From a checkpoint of a small transformer trained on Wikipedia: width 128.
Each number is 500 + 25 x the weight over its row's rms, rounded and kept within 0 to 999. Layers, rows and columns count from 0. Numbers have three digits each. The size before them is the row's rms in percent of the matrix's.

# layer 9 attention output (transposed), 128x128, rms 0.0516, rows 75-97, columns 0-127
117:539518508500469511509544462506541484489540478499488511494498499501469492515492501447480517557497538504506513471516559501530488519478476514550494523454482504491487553507463461478517452504503474513528504494545511491515464489525504540483485493489501472476497499499517483503514488504468463464555484480454511532503453525450485495532514466512540501493484486509475513508528521477524459500464
110:516508513511527493486465522461528544478474497514499481497505494501443471522510466525480509441492512528554503451502547522485534533543520500475460481484508493494521562472527504492496518512498505475481494483480495519515500472494526488518484462491474535488513530505496512474472479511557534477460471551529490487482481499489494486470551547496495520525473492498510548468467497505473499498472
127:506469554485544500495465488470527514484490500509522488481516532461526482492521484508487508457509514475531561477498606485483530525510562520453465491457522490507498488485524460508473473494486508480487488484456494533513467470526539495490480506499501531514519501481485512484473507499525549515490481516527481480495519488500529463483521501535489495508473505495528515461521490530480523499519
117:502485455499513507499522501516489471501530484506477497520461507475482486520469515480497496557499495540464464510492490483578505486486459499567525528473480518507503513520499526472530491530506492527544520473541476512510495536503458494508497521486533487494513475489506500505524448499447453495542511487474526513526490521489471497543481457447518514475494485500498487551528511477494504512454
129:512479500484490501492500530491495508477492500515406553508487502512464518506490465500490508545482515557517504470487511495581457498480480496530467537464471522489438506487490512470516496536510470559529518527504527515494482492522498506465521498492522513498450525503511524466507481514479487488470485488481501500505493579465452501472481493507521514517478492504511505520511502496517499484511
122:487493448519502504487513491502491486514502496509527482511508516484493476499484495476480499542510537506499443514495510490549515472467482530550507568486476483494501505497506493500538509544497506497531485482543451516477497517526434497521491558516528503505522484455492506487565485503483467507551519478496497478523520511497497494555496461442537501474488468475513470526520529489471526510479
113:463480493500506483470455485467509532474472513510545469507527531498517462485517472519497496486511504503516526493532530502489525478522535518469497529479479498520514504525517518508455532530482528485546482447501479545505494502518462465491472548557513529482517529467465508474542480514489521514475479501534496456500523562542497459509510478496482505497534483476508469475487486507486536495541
123:501454442501519497475465496458505548484480515529442528525449498517438482512487471506482488491507476556499477489507474497545526485518486491507503523501500496484516566519503529506508522544488488467488536496504447538514518516508469494460488506509535532482473545490512511466512472531517534514483487522513525484512503521497468461487495509475514547510518498483540497520485474506468521488486
112:466512530501496499519488475524521493490458522493517448479508482518563488493514540490486485468527488471484492512520512508481511497494499458431510457501491493495517485478503449545493529512490502453461503487496500486572500493474509508504513554527478505526513525496457482553480548471516459473513517507539472468493502475513502483513479556477472519535499530528508507507492486509508513476530
128:451527467499486512510490498527503463494472514491501478499491466545504512530502558512529492510507502509463435510511409510493511481496454461504529457546481517503520499478516493514507543505515501498475489503514485442560523473467488491480536521488476489502504539514485480537471536491499469466494529540518472502488510484516497524533499548479472516516515511530477499508484501485509483523512
112:508515490468519524505511445539500461504513490502529459488492507490515497519494560479519500573518531472473492464524522449553542482492465482511505485454479524500512492497504485522509446492498508506537488475511478504552492500495495480488484514489519477491539505502488495526510477494458475477562499484465477491525514484506489517565488452500510520481483451521465494509523515481505511528469
130:455432517506515520480485507470500489525506475465533525495505530468510491495507520574510502456505518485487498499471485488478531491492524506496494493519536487471494512485529495501463458494493481480453455515482502502509513462528502508490526509516483520531500508476487486503503545524544513550496511512515411491499557485528529483492504535530502485505528544473502496474507491524478475502559
143:523494494483554494496494485484541523484494513533437488506477500489456480520533469485508499527473476495507526462502572490551523510546527502525462470449476503470497530456511525495496481537510489487518516470478471519521468487510521497503477444486537509480520495504517534494498460491494539500514495525517494475509508537499460487487543511490528499506474439492511517478519515510501501512445
137:507465512500532499501501478476501494531490483508502466490541499503496470505478541496480511473524530488535506471543510496545572500498482510478479496462503499505516509538522459531500457500440503468529466467531476538524500482493529502492450567496525517497503462473487516504482460499531542501545501518481472489524563464486509494517485462503504517482507473496511528502526507496452514485487
135:501502463505564496499479476512518540487467480529455486514500481475489483527527480505499487491494503492506469478488522495517535505525491474507467457477478479464524571487504519488508517562490477472484505486516473501512512503507515487523493458499541504477549468499517498502499472490530524497518493517501443475512525507511488471491530509442523537513509435511534539509522515505499508520424
114:531492451524508477493516511503478493517493494495552510513545496470521482480452499448459478479543464528479490511463509485487518499503516500491539528521485471515518512480482474512512494501524513497500501465529475534495517527491512501503494501459504515502537467460501481521471502509491488551541445505490503512483531439483511489537496478450525528478499497482547514535559532477490528551483
136:522522561481534488504518496498508524471480509518418497482507477542479497526497516441482525518504513508508519475529558524562502505473478489495466508437488509504478481499491433510542499528488497512501537489507483527544469496506543510481477515481521494495478496509491515506459488481488477451516505492488501492507487492446485504501497511495500517513449463542521532526522494514498507468476
118:511496536478496487494498525492531496491525477483495530508479500451516507513508475532521498500496458519511543453477543462491466538537549489493498472503514514499498504489523515475440457476541489524489500518472542504494481481487531498509517392488473511494477518527512496503504504506498498506458495506506489520474441561509498499466508508539507511513487537494478529471491502509525453514502
111:445499498500463524507470506517494454496478525495518443480504487505511513516476569521499495498509518490469450482513443498493540487470453480481489496513504529512506461489515474507521491489498495510493506501507500472544491468489493520508557575506483471526495533514478493537490493497514459468507537537491498486507523477525491497541448532518479499493511543556469479516487482499500499491542
109:496489506505536489499455494485527518503465476531472458509548521492521491504525456507500507479479506463540536469491553512495544517533548515467444471473490511471515507483512523520484508502473502474503473478458508505480503492500526503538486458505513504491545489502492525485499461501551570506470478552505450479501510523503492478454540517521502504514488469490480528461511513499487524494478
122:510493541496505502513478509508509494527469490483499490488514512524519522498519508526505489458507466492519541480504486485469514511510531515452511439509515527475499496490509522529472509448508532475464487515423548489533514485477549513492496462485484526533526500510472506486462533506529539509471479558536497507488487462481515512451516558538473492516468523493460514466499490507485498479534
087:477502499483495503508491486484459480548496498480492518501528529500566522488492499535507516480502545474504548536532464497488495532509505532474500493543489450470489510541535470533479535528503497495487509500485510514482518509464479482462530503483483541516505548475503490484476527527493515473468447497527488469530524456479511542464500472523450541492519552494491494484457475485471513511497
079:542500497510496516483515520514505540455520522482527467498477480509466506487508515477473457540518487503519480440451551514506503489505522484550498559478490531557473493505485559483504476495517503484526481497482489509493461507496516545548500509526538497510519460488491497517509492498496467527510499521487483544463420524518485489523497492472527481482454521485504493499522526473526481489504
# layer 9 attention value, 128x128, rms 0.0626, rows 76-97, columns 0-127
129:497471505526470532509529468523497476541503473500459502485482503506531501469515467498523471561468487469500447503497502514482494510462481524545492532486487511518471459491434511478507492491495502516531495526473503475495522510491460478490544512487498452487536456503495504523538502526470484495522543475531509462520512515491475563540494487493522480483543500499524488455520513520474521541508
140:500535479512461489487526473512460466587524500499458490500527468518473505490543483498511505533489510511525461475542464522517489500479461541537504529526432533503487527499487541495535501522486522491526494506518481479489481499526443479515478490472484493517485489498489508522540466515509478479490529472472539504482499530453496524535486510482507490480532495515502502467506494483512476555479
126:500525532497491461509500499491486555481494481505509501508501513509516519489463557552496522470492500510505498506521479514453435510525525456476506473490532497483532465509492482544488495456480527539444533511486525513480537450490484509514503511524465526475514524481516492511471537507527508484433466529528472502499514511543514461477478521508489522509492500527482535527486486520516493452523
127:470535498522491503511492534502516503528475507514549481499529506509560526488450556498474502470512499451473524524525437503448484505513511489519514521525540480525520455539507489504473521500485523481461501502478494473538530512459482476501497545506478484450538547511518485536495473520497484516498536515532483451497493477524536508529493464500495477500535495504478511508513482484501478521470
131:484516546499519453505508477502444536501504510495514513506473495511510483505462562549517507522466480519509567473526482494476462503518504447473509452489519517487531508519484500518505492470494490517495530502492523503497480508483493543509501462458480512503505518487514484501492539505490484516412506531493445518494514548561494458483495523508474517506513496547488509527507515516518475480491
123:503518494517516492510508475503467490568515448517480509483495448475492490493475519466524513566488463530501477493451479488502447502499492509527530511502502506463485521506499467518545493534498468498510490519467491508530511538516519546515479477438480489538504511497491496552459494515505484482442550507501486505521477488534492507503493560497505512490488482502505508467486522530501461539468
112:492508528561479512522507485504499493499511468503543463475504499472552514496462491493515498564491517447513490488457490539489460530480503504489522484489521491484492451513507454498499495477492500568530509506462507510526519497445497522517542506499455461500527455511522493527480474512472459457481524504532492499487504512543515524552505505531520496478495451466499519499528507494496483482504
116:496504494479538514488484501499458473516501479489440525499499523513494504513506434476497473494492500510539496482463481473516526503491480522570525509529486508525457578478495513513498471505476484468528471494530506502461477496483483511488523442516538467501492497490502510460490502511463527528501443483466558538502468519508520477481496511515525528479465466513504500490464506501493486506454
137:516473513471515515482505538474483521467473475515476534519493552480519485473483456452480500501496494495505527495459543477494512487518549493513511495487540482500486529511524492500463471486521483493540510484533533504468497491501515504490545448539533489523489487488485530488487486523450502540533450491480531503515451470532506522477497486519555512485501512505540526512492492507488538436461
119:494501519519482461506494527480479529487502502515457516505515485476508514470505515519485526442511503541540518520529494523474452450495533497501509450531508507488488509513474505539497509485496483518492513464511489487428509457483437511495485503468476529553468501484495516515479536509506506510447479499489490538501498515480513499432488499500501500485467548534498468517481461541516483475458
128:527552463483493487496556504518477483480478526522464456491484474508483484481501490461502532527498510490503500441536527500526495510488504497486471501492507504528474525447491519475526516488504493482555506484510473493490509551530526534539532475478513508545495495496471533455514428449482468463518497502477532533491477512498503503544522453497496477512505451520496511488529493496522494507477
143:492522518549437457501509499487480475491530477482512512498516502492555503500514532524506498509502544529512443520513452518462464469451466525517508522514516517539488464504493453534515509495496485534505488503488511483516515499479420479486499575496465491482503478506507492523510517509506465520458510471500499480501487488515503511543466492505512500499535553507532503468524458491485507500509
120:488515526498502501504507473515506469485539546490537512507528492490507519499523490537506519528510444494494495459471503529481438493482506530521550507534494515507493504527479521505505525484496500531513527490507506455449525475520460504487518436479485537538503483494475518483524550468482477459438520486505542526497485547483480473513543539502507470504484516514514463511474489525532500530493
134:503505504533463504489542511483484469462538456506514520492489516530519510470472507542522495519484533507492485497501517512501486486469476518507476507474527536507456450497497450533515505479506499531516509504464503486484502467454439527452532538477457476497501512498494572521505568506499468513475485501499524480481468516525496525534464520527496482488526538521550495483508519509485503502523
109:505513535488494528502509470500502518491493459519476475517484519485457456493510506560521525495486574486509509438519483498520480500508500504472497502470506497496528518483513526516512515483480485526497502492474480505477451451501505497521494460526512503485501529481512562479551529511522498500472557498501482477508502587490482471498476549507455492481511482513502455538468481524510500481524
140:491492498488491500503475478509503504542513501495555519506531528501562551502476472547483480469511482512505498497493453508461503512490489534543553531562462487540509478542433547539492491489490507487492466503523510473446491456463424481457503503507483499516483511503541503518533518492498496503481496486509519467490502505494509520490475498487515497481531514478502489495499488470493502512467
128:522519485515478516493510530496535492541496498499469453506481482510437517484533503477477507467510583515477486529518480515503543504502495490537485536480511503516491480469485509503516495526499509459494500495484473482510553529529497506512466589533512492466533499508488473530501483506516529501527493490490509493513517439457519537539469468505521469514523479502504475468519470499486536502523
114:501506513489525484505517521517485517503496514520488553506495532511509488491505475475492509484503440481537551512504479487474455509509526490554550489518514478501468534533518535510464474490496533480514499478553493521474493495502504496500544448524559497539469478495508521469473485520461506479538467501477496566474473474502484531480526468507522511499431506529496519500484492517495510461486
115:469495489514474518509518497510491453487576504475506513478497487526498485470521533540507469523503495507502443538502475491509465502462453504523502534483495530516479493469480482477516508520490483472520498502489494495523476500514466496470527542455496499490496482517466527510525519515500490467482511463497527523515509493469485546556465510502499450502527552501584485469513507518515489550480
130:521484479513472532484495500459528485485525534503480503481517485494472461492551441458500483493499559466537460534463525488521491529476500508540477537517458480530495519499497531458506520523500477483538497497557488494506471504526495469492497508510506502494489470498484494494523468486504535483563475478498537496518503502480494535549495463523517467510508523498545522480498464488502507556480
088:508487447514500542493537496501487505478520506534549422487505492498505445499524498521484454499479472487509453512431556505504465518524536506478505496449495495469513510480520507454515510502500490518517480489526492474531485520537525543466483500498534478512484494497460511494485445449515493518524530498506529516500492490521518480506519513524508516533496473479526517481522508496502441510511
081:494544509490501491505509503523498523518440500521448531505509489487484527515478538503507534414492534484473520553548474489483499464470492508494524491508490475477526487453462477491453487484462512515434527476518517501479511496492465461538486462478495489513491531507549517506497467500518531509495504463523473469515547527461498477510482496488512517510503497528481494517496508534514525488517
# layer 9 attention query, 128x128, rms 0.0679, rows 96-127, columns 0-127
122:473540550477509490468475496482541496512434507514476482517498467489481517526470539530481485492517474518487501502451536500522495505511505480503521509576501487511486464510493491491501481480569484497481545517490494483516473461507514530492481502519522455483503494493495540508506503487500488510527479492529504506455469518482468446530506506454491470522467552477473526530532502519462479464499
081:485476529495469457524451550525506497512493539485461509513495492503505550537499470507493525539491491525526494505480522488514524534464473455495506493489487527485470503479459486514496499498541521501510497481513499539531485505477514519496499498505513503489499474509512510508548526528514469500495503459502537528475417502446484433518494498460522482518472499517449546508531530496459496496474
094:502485535507436495505506487519556497490483504491500506507497468484492531522450535501499450499526482511507463553433510523536499513498500487480472509475519501471469503511466512493478469454510545516471529500481494493522474517507516509480484525491511461477473533510509513523535529505455454489479488511509521477487463537487499456538461505468530514518496513481445537515538513467497492471515
091:500494492486501509504513531496499508507489512491536492496503571500504483475496501477493525496480523531478552455557461537489482507489486540473506496457500513481522523516528499548490513484486489522505487462500494523498494506482480496487528488487454504510527512514497473472505489494510556517477481484494443511559528464487510464495525535587524521495499530555476448497532517507526513491481
089:530481492493484483527462484496498490546506527474504510502576484523494518473506544502498519489471469494534454473504511472500535477513505471473501511467539441479481523521504477513464511486474503501474506474510511546481510475497529517491498505525542508499481491542527551518490502463499452516486504532516563487496494517476489530519452493466546538487504490516521525487483470488500518477553
089:481507487478520513486538499462512495474469485510477497458463538483510505526470500527509454528490501527502528497502529514534533522509499494512503464539462520526543482502516505502536507522557526492461526517459527470535475481508484507453485496500467450449486501489500507469515516507458505483534464504506475531493490468512473467476549463472450498515501538496492496534527533530461511503496
091:492503466509536522478478490473451497495505504513537509502454522480510442452536480506550477495489546501431545526520469521511496515495507539482488472504474504504522480530492486528515462508502491478520473501504510471503517482493481471487497489484462479517529472476484458489492460510490540498521488464469489520501549487509544502487542502535479518505488519506524453490504522543563505485482
093:499513480479533502539507528511460482495535498532525531516488538480489482469489493504547521473481499546533528543542456482451482471511474508495474494467490488509478507490523502491542523501442516503490483507498474493416492494501486519502509476474515518488533469508484468500442531536493505508472518544496496487510546479496492506473532505527483511468496502460475485467502531491520544515535
110:446524521513530503491518544495504522454469522524471533511509488499519514508476541478514502507476490504486545527456494479502480535507515496525516451539497496522479463510493455515506496494569523506488505525457549458462492527506471510493512493469516486512498531508504525504502513517465460498516476481496496523487501478475458486478535498476474486500472526495493487504566514494450522458444
096:470528506512543451482521523491462494503479486524477485472490565489496447521478481511508478526494532508470544496493517511537499531503503520525515516503466540509521478518495521487527472496510505527490521522503511471464531494497492511500475530465437489490500501477497499485495486531517505499544561460472453545487497475525476462481533496462467473533489529480523476487518532544532511515478
082:477513490464539479473500502478494509510495494535527492525473493474485450498507506483501459516486498482454538482512487495547491520474475528509501508550474525508528466526510498500501499460533483491505499520505508499505497479503527509506475495499458489492526483496492486495512513493529553529500525481498471535508521529519472474502580471556482448510509558508473447477534522557444502491488
093:499483462507515508511514482518490499510533503511559464503452543520479470469489479470490493481482485470462527488537489527494539510512493511481501525488500478514495514508484516543472489485441495465531490504502483523503529472461494493488503498536442507476517498514489442501457470531526516462549490515483447501489504461528512509541532523521502506510538548500462470483471460501541493515500
102:512539506524492505499522453487529491456497504510448477519453459510475509529507521517488474474508546534510505525474525488514490550501523517521521496547498523491499493487501478477498520475525503493481523509521501495462495483523487467486505500519524497495514529495477536480505518495534489500506462527498492487481533531497461451526497507436501473528487568463462466488535513500443446533468
100:499497534530469501529442498560524535486513487522442565504496444540470493528499489519512482523490552523541449456503502502518478482500500467511530479515509499481478549446477484483540526498485509495499505495500479498516491488488491474526522493518556537489524493509469480503490510515524497521511479527497526482504472501479512508524452512457538495522490463503503530516487500478490535489480
088:488508458504518500498507514531514507497469523485533470495515546509526498477514486460554425475494498515458506528519491507514466491500500538533516471488485523525514497534577525486490506458505526500462487540530508473517447509494478511495509518481510450515443462479511486496494483503474484534535531489478455529515528486531524504457512534520464510488464481504502506507479483518524499492500
094:478445491516471550502463533515451512518494500516536509508557488501458496498511473512504489492460476494519540521458543481464491491504503491520487515500474477533485521478486526468527529543453500476519493515559485516436497496497527480524491491517521510517515506483488487533481519515523492494489550539514522468512489497473506514489450522467499539487519514482498518506491553519500563504499
090:510535503543496506503481501482435494522499498496513537491525496500457470478518515471517520452533488485492482506512484494423479496518498486490473518475489491530539498526509447513506501493504511474504486543517511509457481484517499481566462464494518515524534531496529503523464516537536492493442572495528488519497538510465491477483516485486509489457492500483487491455521504473534494508492
110:481534523465532526453502494484524482528473493516525492476480493471498484498524486508488475515510514480489522533496523499491513525515484540502518520536481536521471451454527462470519469488567468497498507521495534470457499501561526471503478513501499460495525546501486530501525482498491528508482515466510464538485529507516465480481520494494479454523467513482517477513555532552470510504485
104:518480475538495500507465551506500529516517477469469531506525507502470492482501479487499503491500519523493450478509524478470501472495479468458428539459513506490518543502491508499460497514489502494536477505493472542483504521525512491539511487502529565516505467524497504483479449494522531556485525496495480503510486525490473494499482473506565501503511423511516516510461525457517514497510
083:499524481501573518468524501481452466511498475504507462477508544474518469521500478507513497513507498509468533462516508524504556518531462521530513504510521503507488492501497520503516509521451513517510493528471523512499500508510500532487510481484435482526506501499486500445517483534492508511483497480441474479511523488565497473491596494497479481537495499474493444487508520515487523508496
138:457522515451500498496497466500534495528461511508517512504488482480491511517503505509481450495517485519484514542463530512508537524516475508498506504556495507494501466515518481476499479473581493489447507531482516471514468451531538498475489502549489459485497533503508535516513516498502492528511509472515493529466487529512464431490517505511464487508486544461496503521558504532479467509510
100:505471515493463485511518446512543466453484474517456475510471500497522546517498514542520477513502528485466479482479545508521519518482538477525500516521493503482522488575455514496495460506466467507506541492526538477545489507496442483497503511494481452510504462490508515479513524497467481477488477529531487501472487491486526489504456544487509500517496545509498523506498484441501492488529
100:527530452536534520526521461493531513459508490478495462495537523481479478491520450519496516521493490491495523455501508518543515473499513501508510478487495470493540509477526518496512496551483479489517478482526535515491498533476496482480527484493486515499515511495508503469529468510513576477527458523467479474539555500531480524504551489486532508524466445531503515501498536510457527494472
090:512461492490486493559481487520483494497494511466470505525545475505492510533477516485464527502488482490504508466477491464489541484513514449465496495502503483486493518495443539512462540490438519503528509454529478561533501484483482521495491525496544550501518473503498522504502528513495505478515495513516520478488449506492543503530443527493543522481535464520479517502459476494534514516504
106:545487500458483516542482483500494491499512517485515513507555439524458550496494516491448514490501469486507452486491505482455506475503507474493487514458542445484464506491516491488513525497497526509491507462529451521466483483525494529510499509522546507498489482536539526534504493504503460531478532517555541479515475513487500510503459504516539539469500494491510545518528492482497506498536
089:513492513456513518481506493473455509476501496513473495472511547501509450497493483530512474488471484567520517517518525487580546517510544467531529502501498531480542524524503516469509535510502562463513530521463489477506453466533478484523508485505505481519488503476506518487503504503515504493512486491511512549483480472544464468504537485479514497513462552487492507468518509494474531503522
099:519522454510517487497537514503471505469513504504533538504523531498530483503493523468528540478500530470496538467541465492479470480497478504537488514469488489475525548510500531544519526505458516491514480494493503508507508504461478471505498490468462554512512467472498469457502504552492501456528517470470474476536549471508538526497522482519527520475521466536504486521482494453536520523492
099:488500475509494513499491512500519491524525508485562500494502531513504467469539485509523470483479517480486504493532489518453533476488511526477470499461498515460512490520545484463477497500464458498503443511552472501497504499515496462551528487503470505478508435509515479510458498467524561485498467528511457467520565527501496530509508530518536531479504485514519490467486513511511511529531
077:494533507497504524446521534530473532488524499522480526435501510498523489510495485511520467498499555522510544524516485530508481541524465514535495503512477494524508489470523537511527511494506518542499495490503490469498525536470475505504461490442486490507491508503470500453510509500448493463511530474476452502560553516508489500472514517482456507491489506524547477519503520522484492512438
091:470516463489557509497482525478483504494499496504556488472475553468513456462531483483531451510472527483457545510509492504523518515477496544506518510473479512520522494541530518511509498495465483507505476506510515478478504503495508491525473499470446498517507476436484455500490486517508538502509526503465445553495520479499469467514532482501485520518488493487532460512527531514550527509486
089:508513539538456487507524479536538521522457501487471499502481414521484525540483492497465503480538512491524453529477525487507478507473514509513481518508505475480498502528493493479474508486571520496466541511473517467526514496531506498503515564479527513508466515537510502522544479509498478496488503464513506515482480544483509463500470497484512488513477459505534524501479446495472497526472
086:490493502492492499522498526525505510545497514507451526496493469506496500561481503518470545499482507481499474497455500496502516517520522441522476509507523472495467507467442472511486514537499495504507527474543500531458498533444512531522523503533533520456495508521514539525515493487512448499523468507516557501497440478463460520499446500487498510479518470506525501518494515458513502511533
# layer 9 attention key, 128x128, rms 0.0587, rows 96-127, columns 0-127
119:498519481530515493588461501513533495514490508543505506531546475493494490482491506456503508485499518465524510505511482481515504506471481517500473487532473497538523466499484484476528487483525441480483486516506529545499518489506522504492491502485478511492520496453481530500498474482491574529469442485478508522433510516511469479496521494490540478557482499494520525500541518493457537501502
102:522547524494520489524529492531523497503511523498460507504541433494527538529505507506507497472500518491512464488486527501473538493528531474505486522494474538514446486531497478487511523521506500494490500491490525485520478498494542556493497511489548503493521470567516536483489447473510492533487447506493500510470505498500478470452494510477490507479508443520491526487532533482484517501573
101:516521549549448506499498523547494499511440517499454516518511478500492525486469529467493499539556514514535479524484525490527468514507512484518488523480508530536490477532493502509535463467513492511505487498495541548516479490526523503483449533495453482506517512493491522482534480469489525536484486505481500526446474512504480502493518499467497500507474462510506548508516487434496501516548
095:552527485470485483515513496478476486495521486476503472467471509493485504466475432498515508491514480504483501493503511476510544503514515473487517509517505496445495526479488526541488545520498506533560525495484515472521550515474483458479494550516469486498475513464517475477492464508487450486465529523563491484529514497496526497561500474490512491462529492533459490475474480547512486503505
101:484541511482461482433493489544491537490489514483498509430511504501495524576474505509493496529500507530525484489482504544520498493521497483486502517492523514512502494499500477488490516503520536492467535538471457477524512463484494551471526482536537515508520521588494504509498516469517480521506515530483494535516466480515477509500491470512471529454485486493535520537460502515498497499528
104:524460491520529506574483489480515465541503498537509493589501489509510489441507478489518513516497486490502499479546503469498511495468475521495486493520494511537515451510495499530536505507506441505504509464522514506549511476530496492474513529488480519479512498427489489487512505553474522484486458485509513483461495523489504500507530512475526469553528498499497485499544493478492511495531
107:530453473533532529569514481482497468497522507505502491533454525510515519418521481476511533485497478472470524488505484488492484524516500519505507492505485478507507509509509479501493506533461438521535499512489490486525502486484450488496468483459473489488520513436514467521483507525477480479516499495564505461511500523498525483519521527523504515481535536503453472479510506525510506513448
104:483481532494496514481497487486440493512521517490501490479478517514526478476506477554491478505473501522509496507483506499482451469528486493495522497493501482466465527468486506506512557549507516540533509520476446522483521504462527513509515523488488487530499504557498463509500527496531446514499512493517542497549474502477546542521521486457486516455478509516505512528458543549491475475536
112:488505522509509537564500489500516465513489545510447486573504505490491518479530530447536518524455495476520474471507495456485498487477493489494457479510493508487483494494480499527507505505502463477508488489491538511505508496527503526479479477453476504518488538419488492529500518527484507490449484507467518520436510480504502514508532477489542479559506488512502486480507512508487539536509
109:514509454496514512588495488493493461515482493515485486554503526492501502434569483469552508516479480486493516478503482486470501518487499527522509469530482475503535510510501496530518494483465451488497480457502512525480508512499516497484521535483465468468511531443506483523541516519507523503503494471534507492463501525487517480531515542501552514522513513511515461475522491507467530523508
100:515483481488502521569470488492503472499533496493567488562500519497501479431517442465538506508449483479477550533524488472469497514489496521496461480566511503519498507488488506471506538515469437514502499483524499499535528490503505465491484518498497505487511512435524489493507509518511505517501507487568525482482489522488497485511505497510522489558511499480480493501518509503487493509523
105:495451475490525545528512511492504500496514467474512497559482512516502483478498495447484474512470483487437546525479484486497510483512509498501507505535491434501510508512500504531503539500494500518499506490524479471479497521506441503497519545539468488490484514474521493495493505494487451469512531503552553471546512507518503487505457514502496524489508528493452469497464462536533445467494
109:548495480533528534548467518496480509488528501497521501511489501515475467450508508527514517510469492504470490534533476485491529475514524498528475491494478513471516520521514481484468511525477486462485464477497541578522501470504502470501480495477468493474501512461507555473492521485478563504519484492496521517424489522518501437502497485488521492566495513490497463513489489506473479511504
105:478466536482490492445506507514493547494472506475477545476544486504520488513448540524467486517482510507507490524488505523487569496524523447501489507487492512463499478497496470460496508518497525469497514544502489506497508501460554503513517522490570538491510461568500552536494551490494525502465495518471475500500473497493484483497506486494501508506504496487543528518486500488519456520521
098:503476487516510473546503518522517458519475512490508517558498514527528507438521465408519517473515499491464476525504503492506454499488504519478482486507526493525518499502490513514516468538504512522522488510539504473530521472549481500491547492439492492523470519489504437504503487552507484496471533454501495496494499482500518521507509489516555496496458500481513507499495470539512485498459
098:469487533501489526462478476515498523504492479514470508499549506500497497514470497525493455540483493516537472500466511515486480494533471501527521496468486457518477522495508543505514500531471524494498461546496436505475479518494522498474559479493486528544494460566510526493517556498504460514506486530489504474528478499459472502495499490505499535462526452472542515511482531513487509510456
101:494522495508485510456520429502461474536490487517560510443500489490510458509507516524490497483511498528470491488489478509480465479489491492515522487489458544486535552488498491490467552489475513529476479509477453494450503512538502483530492489479479476561508494505519525558480544506538449541491532492490511497524487474496490489509501523479476534491500473502507470503508522541513506505519
107:521496463493512508549510504487508461507484490508531480519485504501472481444543450478546544536489488471485508502523513479463496527514459525480487513534474496487504496451502493487502490514476493501519459472485538538514472488500519487510452481480472472476506497403511495470506523519494515480508485461529520502439538488513516489493517497503518469525506504484482441497511489502476543492498
104:467534520490467513402539490497507503494478512499494491469455494485528488565481520532472463517497504501466477504476511512484516499522501471476511497466486496514492534494515514470461509446486523484488511528478468492487493516493517480508516486515566501503516460575511467489487464450501502519495536513517493521565492482502491460519486495503469490480518484492528504508481488525519488517515
089:516468449525516506542521495502507463499505473518505476548497535490499482433546471474536508513446464490453549475498462472510522511503484510508524474543509492530510496502476513496507540487500447491541482475500540515536507487526492478487482514511479472513492510458518492480521500524500483489513461467549525502477518530512517519521499516479531485515515522479463440483519502484478511463515
127:532526494521507501604467482527490484517494498522517490567505510507483513443521487447520495517505510472499516505526464481486481521501463533483491485523486494521516494499499499482523447487493444509479469522502553535513485468525517506511462491477490474514505520418508494468495517497517529504484491462496488495432516515502481487485509505479524472528521491510505513515527499509497520512523
108:545465476554486505562492457473504479474481474453480483486556520511481511518471536530495503517498519496531471474502487491518472493454587505488470479485468484518519440544500482503485487529474505465511520493504492514527486484494459509485486503476462514509489483483497514530504485509489532515502462475493508486464498522516521509514491490511512491528463488514504550503514470439516473500513
104:548495455496498503469541531475525501453535506468497484489494535520475486517514481519477525510446495456503468494511488443562514447516509479480527502481522444515515511497553519474475533531488474453530482509488497465533476498493483472516520517499508560528516474492471489478490519533500502472507498506534478547532509480500515499519495477508513511457541516497478483483493515489525516498503
099:485529518494494507452495501493489513511481476471475506469508472498495529576468531499452478473523494524534496497480534515543505496544531479521502519483532507475488492508506490510490485464519548489465514523500447486485481524457517512498510514531537494515489498588505548494514495495529498512484465545514525503529489493505488498490514522503478545457519501525531512534481541457518466499493
104:484523528515467467418518521507495540522504498487515527400527518505519487556466503547468478514526510507560475490478504531506498499515530516517506518454521507504489514524509517516514497490507529515486534519488462493452487495506523530507509512511531507508490465559473503514485510476495476519494504515456498509499484473502468507455500489512467490467499474497506561519497518497491481505515
094:485454507521528518556538476522498459497496494538527494560473499511518504409517462512497524500479526485481474510519497509539555501493456499479525462492506504488526508511477476506514497501451460481535503466503516511519469498514493492496525495478521516485537498459505465462483510532509526541498458517509504514484462486497509483511499495474535488553507528481482443511478488485495520492483
117:492471501485512495486548464498469476519503524490472491463482505501504508519495487514477506483507505502522517486516499513521523489481524462527491504545506471470486523481493483522506525506498490506533532485539427433440526528501488488492484530479536521530468540538478513532510471506502445484482493528519508500592543521503519544516485536501474504457508496510478490487494481538516486503490
105:469499532510468495455511521460498521501521505505529510456473532518489478507455472554491485479519503544492507531497488512516482477513528502517521515474494462468475512465542512477556514502495549483516499521485462462511494497463470503526495480517501540522498500513514451483468528490493478486518541499546517487567498502506541454521476523541501513474497501495505504485487508571526478498513
096:516473492549546488523479504519505492514477500508474481533502513497498477446516478472544527505504497513497542483527489495503473522443460514487499454507504497475518517464482477504531496485494446489520453471527521497512512534514510465476520495455472468507521478448484482515548512537495507493506490477505515477494530540457506493476508491473525523554512514483482457462531486480465510539457
099:508483470506527499574501504471492445530466502458519458567474488512520474414536475447534508485456492484477511500498497491488510543494478483503521511524493487498504525502501507499512515520422480499546479472489474497502499483510489509520500495490485504488472516439522473505488500538488482491510505511532505498543496494515532501526511536509523487523501504475461471481505495494502490460474
099:492510520516485503500510522520503533490456517520517520474508452458518509516498524487490522463548482508512471538515520508510482511500540527480472470509476547517525495508506498479483473436576502468464502518498517521493522506539524492522481489504508485483521500512484513515488506468495537524540503501469473515443533447502477481494508457482495498519456476479504551535539489466498521546470
094:465528538491480519422524501514526527505508512497495511473527481506511509546476544485471508512512498527543481479458475536470500490500475500513510490512510506475463457500487518542498491495528483502468518521484494488484456488478532519497547507538523508504477467570491563508473507474488545540484464510494514511513503490489504520479501505498475502478479506505526566550532509494497501546486